Part of a small language model's weights: rotary positions, no biases in attention or MLP.
Each number is 128 + 32 x the weight over the matrix's rms, rounded and kept within 0 to 255. Layers, rows and columns count from 0. Numbers have three digits each.

# layer 6 MLP down (transposed), 1152x384, rms 0.0346, rows 242-291, columns 128-191
198084122132150117148083136118101136160174072097139199116172104135110102136079174102137151151126168194159138141090071087147121133089125112212103145116149143064123109099099124119104146190131176
141162157098127157167107107124188135113150029135155103066152163129131047155167154152109113139172154103158087114148222083140120123126119127057126118134189132138161148171094109152149057115114130
076118140086119112064147120110151116172137117142099096118095103087127111134139181146089143121128137125163119135156169145151117162032136116138182132080128128159143089136104106144141122132166133
107184118145124170128118116152102112114097131166100178104075097108142139111158096079126208168127195109143127135138123083140110108176115095102073205160106103144183136117213152145115103081115149
136097115172224141147073086109151129109136168118094176110098089125094083135150069084083173118132096142138135120155170154126089091104115182054126122091134126141125123139082107135157088141143091
168174143117140065124135108102153123117139169105125073180131104063105146151128146103160094102100149151103129072168116123105137108184139115129134139122160130131090100145125153135071140095140085
154163019174153063096144145132177137146152129116110142087138151149129143124101052139131149132095129097130143110126129128071178140101171146150043141100091104159083127036112143127141135114145077
066130156151117179153138156123109106136119128150103080134092049137059099052179182195166132143134079124146159132124098148209159102114130180084171147100110116092089119110079090131144162158152083
153195128099165116058143143132081163173125199130136132089111152092125164202120111118157180121106076094115125070130140114119186173182136129098130122175108135144175116071148172076144100137125170
094156162112153050173196101135142113146149178117148139122136125100161112161127151152141144130134091137121137115135193143127116158116067173132103154078125135136161126165055121100126125149137165
100141114168159087058113121023131083164047186076086122084153123154153127140132148078139115079092163120122085109082105131168130194097114172158102081161088132094095142098145099097094082179130087
149133099168141133143123120127115152133152130156070157170135082130156125107117151164156163137109181137204154130110130142130161101098168178089132189083083162129128191117098134118131145210150097
118172196134127132178129121131110119137139098139101079092090134161114167135145116162112086112142067087164133065121157152161083121084135160095158076112174156124080128152163085165150138121123124
115098121096189125177155150149151127120137108137122109174109129090127156162120115125116085112130078125087085094146130102104154166173235139113175126080093094120148164078164120162131141103101194
142126177091106153117139109148199113171152151100080184089069107154079134144147091108145149144112135064148111149179173123186140149038210153161134144123141063109177169172128123134146123116173083
093062134132118107083119110168101182211179106111126068123115098109137111132169150095126128105164103164043089111164136109106209169154172152123136135128148114108079166146089113115091179089139178
157083144080114140149112136133098120115128153164175159109082134134207154123132152202129188117149134171116139166175153169088105133139117159082080162142080115170187159142090063089067127152164091
149116130178154128097070111139076134156102116130133037119157096138089093187116114115143151116134159138120116116112043117109173160083146146113097154142175145104163169166113109136150090120179155
165149154163227159176125195102050149109099100083182140055090094092172098112158148157117162074097136186183134110162134147097113151134195128166088127204159154152187144160088112146123129205154125
121177120152135156110148106138151178098096124126078170099108105134081176182089109140055124103081192149106140094173191137129202129151102144122062121176095119092136182112129152172138097132155133
137105101197111118065112129169179124150165111125130092118157102106142091126135143153118214128123120104157088157105207179146116131141110138118148124140091144106072133111188113067139117126079084
142165102156096135084177166113089169189058142096101158109091079202124102193061077140124134124100093089153133154094160152126102143122154121184207129123113151134161132100052099151156104142149153
159118078114121087112101134076096157148071152130096077138126154132209140127127107079154147138090150096150091099042163120120179067124181144105105168101125153105126132097119146120106140132092072
084143123113091132157134147134058108152135127113188189131120110130094156101102069170138140195090175112115142098120084077106123113159170167093066094117062171174091145091151142154150105101139141
149128186188129101147088099168176123091123129075166116156107153095162061093164105143093130131142140075100083189072053122133159129075112167141156115118131097128140097065120107104189099140085121
140094154128139125114149138147158111074177079132155096163168099137139111176118159123101176095114136160113143090136173095110120158138100184111195152131133100112142108128180108129111119111132107
114122091145109151162085104121147119104188052100075129175119080129113087148098095167111136111086143142161146087136133115108100126064092187172156127148171095093129114105138119132203095111129127
125110159113137114109153149098122112157132184142156114081151145095121180154087147105153095122078104145115118172124113160059098116193155118137096140117121144147173121106090096185107093106156115
135169118128165207132145121116129127107137107083110100172131116093096197151071099129162139102106101149148093100157045130085092151100153127112164080126162154150147138085109102126101102165108106
158078090127112119102129146148135108099203082155145194130147103179087158127156098149157134152163130199106155076176139104123103128108092071072112096176157124141131158130105123212136138094122108
127100167125159145119066093147147161131180061144100139153094095121128144127170146136125059144133138108114094112148131104127068085160173083139130081149156132147122186106210177088169098034146088
130149126111152120144130101110070137155073094112161125120160127127154172145118144181091083153086060085154108134117146168113123122102108108069170098152147143086093144142161063137087101107118115
113107113094096098113079110156107094155135096133145136133151075150121178115161113139114091168106159061131124114155122109097182132117140165183085167126122099172109113135132100132147124102079132
136149078133101126110114121150072138184069075124135150162187186126071154169086143128142154124165106102139151139093128199078094146092142119136119120106060171127071110143168137119153134131113123
124106101142143154162113142111156141191105163135132179167160156104130189115160180113105186148114150085096155152131118127155081100144123107174163120156189159110128148118184116134153158204148072
088100147086103123105152141142137092144136120151162105091162159123109163161126087180150115127123125164150122145136138077185104068104136093147141155152092130129151044160168103139135118134128105
123103161112083125145098167113113168139126122168190140151115154181131099119124123109094155111097137197134186154156124180155057129131051093075173098097126175106150043122186136132141112186145149
070090155147076168171126111177096164152111147123116181149128143132209061066156111128071156167166153128122089159186148120183150113123156119140108122128179124110143168077116125106099117154084104
079193150107202100127080093116142106110125092172116116098164095167181111150150101150123115129132137136156124138102182133110122113088153118074108107140144118166168100124123170171130119124094119
085143108097124135149122091173096141193132129133136145118133208169143108152165065133112061118153140143161090132075139133158081131112139092122152113135152140132106149095144120148074076194097082
073094137098159100143152172115149129157114141117145121132108146115157106106048106144161107095138170146138109119177169130182108124130035130142235146106104088125123156120120153144137047165059144
076141147143130155137184128129161140141096084141108160114147145112138102123094117130101124133105109136125063127108126101092221152117101136175077087110093131073149138085105176121141127191145104
120148110115129103190112142156106068148158126156134112075111069161119080120057136090162106136095104098138142062112151142146143126114063051098129140070102131076104147143160085119106184124093141
165136067163168119140088086119122150093120156182173110140146164109121130153140113125124133095137106126133110066130133139150140118119088115147062096175117152148117129151118133194141152108160132
136156087095185091143153107092047169154155135206130075183170117120131130132118111108117125192213160128077140041082118126110106139121144144128094136191138133144204133088166107194113110118125111
130140045178081157084084136128057073060179158176146082124151155139092135135119099127129061077116117170077152080148100076019153110132141135072036091161150178092139137150136113103152162149155079
127103119116106104128117124110162134115156112148098129116151145178150091166087187086157128151144102135138118109085146061128162156154168167147092099134168150142095130127158130166149146114077101
099185099078132140145067183094126125196159134138102150095160188140177154118090112129122114115108129110121145181193166081116106159132148081139150126111099113137121177192071100153118140111214083
134163164142139152112075154141112142092057081117158145165121130143182124130155110093155122106120102134151148048122148105153118071108128066112158094095124127146162183127147131145143140147171144
109172096100122119062152113092109081123132167083085100163152175127198166097141071090093113129120179146093105123147140072152113159141108110117132128088177085106134150099148105084160136118121117
# layer 6 MLP up, 1152x384, rms 0.0399, rows 243-292, columns 128-191
110113174126134156168157108146159132106177122152121134085130112133104110064125134189126124166088137105122153077143120100135140098088078097171146096113106131068109139069113120115137150129068091
117120138135144147151074148139131171135160067164148117140112106127077119117096116089086109114122120114085174124121162134159154100140140153152102126132150134111141097144155132155205113135131124
121117137108126153127107173164146076168160119100127134114120106148153145097143106166164191113096166119098122130136128152142161096177156092171132118119125127126103197172141157135151147099116137
152155155091176109175118105075108120125107126138126110110145102169083129137116186169180152125180117142103105134133096094092223136134141077173065202109112113148139184097171128169133109132109082
122142167137118089151124157112142092118112098129135133113161151158067180178162086102131177119160136115149168152095149110128179123093120130155125132160140139153098120092115181133144109144131118
180159102156066123140131208094134162123132130152118107123106153080153119158073158149149159157136145139133139097183109135118092136113072086136164141133098097109113097124183120146112149167105050
133098152132158163123082165112158110106127143111127133147196115198139124135092098113093157158163119143122136173060168127103065131124152179066096083072161143151170188156124156125124107092110195
104059112117106086074162178135158216155248113200180116135128121178102168106144149107128084131123129191128152121178169084096165135130144128128144088116162121145080126140140094158112112150103126
138111157148167148122096081170142099118165200112150143175084222141099127064154160137142125108152125089158138099182164107111103107199054118153161136030129081196106105057133164126092136119086135
178097192116148158137117150061097157122123140169141103094117156098110096124094136114098130159139112120135133169132114150120150145136106155087169141154122098144093199187156141127098076127129117
132072118114078175171160138139144158095126160102131110160115155130086122166135110157161173159111143130138134111090089108119187095192110166159150141107158068089101120140098114086129103167103082
107122107120139121148162111140116144164216170126157156117102106137124055109134090144164089139132162136146113181117086119108140089178114086136095112097113106156120133080123194129126097162124122
100175115132144147139200163129165110069100118130151111178115177108151154122111122127135075140157051151111071106152105058086151094159144165188116143143147112109107174190083063130165130087160162
152086116092066168114075068125126128121097135109112204148157111112116092115184121106114108106159111120214081140138130064157158135145098131097117103127143154133099123075120122175157097149125129
102118148170109116128068155126133145124131122119147158165149114179191082084167135142181138146176128148174082189147109042132124143164126126183118090075117139117133105068091099141092153172102117
097102048125078146108139144137177075121176071160095105106087171099159171100206161102126131119110155120090135112198045134071087159096151149143081129104188134121110109163147152104163106141124109
101129135156104122105163117080105177146112067112117113177104115124129183164112149114136109181133134175094127129121142150103109137135135162098138112141178109164094177146152203155107134130153151
108082160108186117137130172087128082111160080134178077117150143092131135127129129106122155169091129168157106131162064123066169085207074189109139142124148081163096142133175139125127128165189106
153142093160144121171115136069138114123161134094116120150101172124142082103160131120110118113170200197117145151145137089123157144145094146124080130131093123114140128152143160073110191107151115
194133133154149162151154107157170149134119105058090128176139119102094159146120102103128127164115111193110111129119147178123133089130139125178141110125210110093153153126153100124173118103133155
110167111140161108110130132107133163158131165106114188100095133154120137095136147174186075136124097129163167147087179134121126139152115202146115176134095073132132110145176104104132183125135130
121164098165100090126193086092118119132129137068098116105104087136152101127143091080206122141112110095140088131137070126080092133096102084157157096098141142135093178121140128095196155083102092
160108143168119147127144087108080109080131080123167155178123095115163146075093139113100145090078162092112101151121078056133122128145185134151139141090186122168129134120118194196105166164096174
127121086121172124208154094115105119121159068114081092059111139175195091159129194118134095148157123116145165118135085130080168143175128137099110193147153110099122127178147095151155130178150152
147174150148112139155138135100123141101157150102077068135094128146103112120148181133115144095126122148141135104109132141119193092111142156072084082121144098117116164120166178114113155137095104
156144056149120172187119067119106138088140143112096154150188107125056101160172181085128105146114121130157159143133093103090156104102106104162069081144140074179147142153124135131095165101079121
227112114197136141152107111127065084133174126110108126204108082068096126133084135183090088139114126133112110060139112144073125130232084102139132134088154132120128063106133141133156138134115117
155133110126179101112097157108101079102122098105028131093062134159185166097123098109173119137141076142111136118139146131150121102136115122099098075141162062126044075106087183114152092173062157
171156126129129171141105165065161087111133110184108111126102107134155118138164173137137114160050138116114158087091138132163118138192104099157108170074150083144067103167162080109129067129134125
120119162150142096179126122134110162109167121144105111139218094177138143163151143136074093159102140135100133158159204161095093151141139084150157175079083110178060196174152165128195129087108194
120089128097160094142157151135121099132154116115130108195114090075186169104132120110086114152069080117086160090094137139081132102075139170098106105125155086085122121192192096119105090074144184
110136094139127114105151137160083096135149166088194130125047142134139096131153144177112083143094176112108168150096117076145105065235124156129124090126124104123080102138114193174113123093119122
075126165120099171138122113158127161143156165121175090080082150160180070201111161215076090128163095111127114139148172059053103137090122138198167153101102127085117111134159157093173071108119143
129148125128131120036084177100162102100135196124120166125115177117132195115200106104170152137134111138137118178137157078097137120156131100086164113097154122113125157129110147114083146162118100
146120174133187157144111180123072104145116112128103147171133177091141089108170147116130132127133140116197113131141119092120179162206170173131094098126122130082079124157179098066076170121104142
116124140120144166109092147129166122137132137119106125074121151119107088172145148135153129114098124110137142125076166124044180142106140137087154118093147103130145151130110141078128099147108108
109110145081154137152095133113090141127156130085099123125137126156153156085115111144115062100120095131081121128089067102130139125128168135195151096145174123202099106148128073064145100122151124
103164073126117116143138113085143128164189123072100147100120138165114089164174142123141051124143166145119113125164165152111129084129101137139064122154126108149145134078072189156149099137076146
130086089145107098100127159114125133134166154083146105108101128111128144087134106135189126159097111101128174107142163158064160102081109183096137099145095091176142149162189135103148121104140156
166125126157143141145115159149077083125182194178103197114160194177181132106095122110143113111082182114129145130104128147165141081158052138133158144098145170128145106177118145115151150090104178
168154094160086150067102160100133129141157158159148095112106163073120117168121114090140109139078107164151106032099139125075160048133119142081136092116114119058155079130134128140186107038175127
140079193076094126184172140177168139128118130084132157129144116108082140147174121079124118211110149141126061158085152103129117096096108167160158114112198109105140075126102116093112155129145140
122145098106156135163097208184118150083166114140060081136128136073125125192131060072109135153136167125123077112138139096165146136134106115123126191026142085115129074103206138183130203129138108
174159104142105085204153082064130118114115184111130116161157100157073143123087144141096094112176227144139081077161110079127103139081127194078138127154119095166130138134188154104166195136138196
121111092173119110104163145123131093102194144109100066158103108129100151128180136123161173150106115168100076164080184136092108077143097121189112070121176170171119171121105139113108100138108117
103156132182140176142102122109165096139123150148081131102087095160114168165106192128153182165092059132139178117142141119084189089104137163173126094106167086069104110090151132171146091136091111
134041094081104165193126160109144163098111128121072094102131173200070173121139147077109147119109133102096148121171130156097124095095155081148169178142109167126148134128168117120128147117138104
131160084180078148137095147117092107147109139096181199102103178077117128132078073168177151108098124137146118150116122127122154104161147124107101083120157096162129146038148083145135069156143100
126161151093152143122187135099125111099160126118102058115151168121134133105081105078148123137116106088098098092130171030141160117136160109102086127109183109141140117107172118165151094124110112
170196142126087092174141156087143096160087122114141175105064123153113171130105097170147140141083144132132112067110119135140141122132073145128091103136193147116127174133111112202093096067147139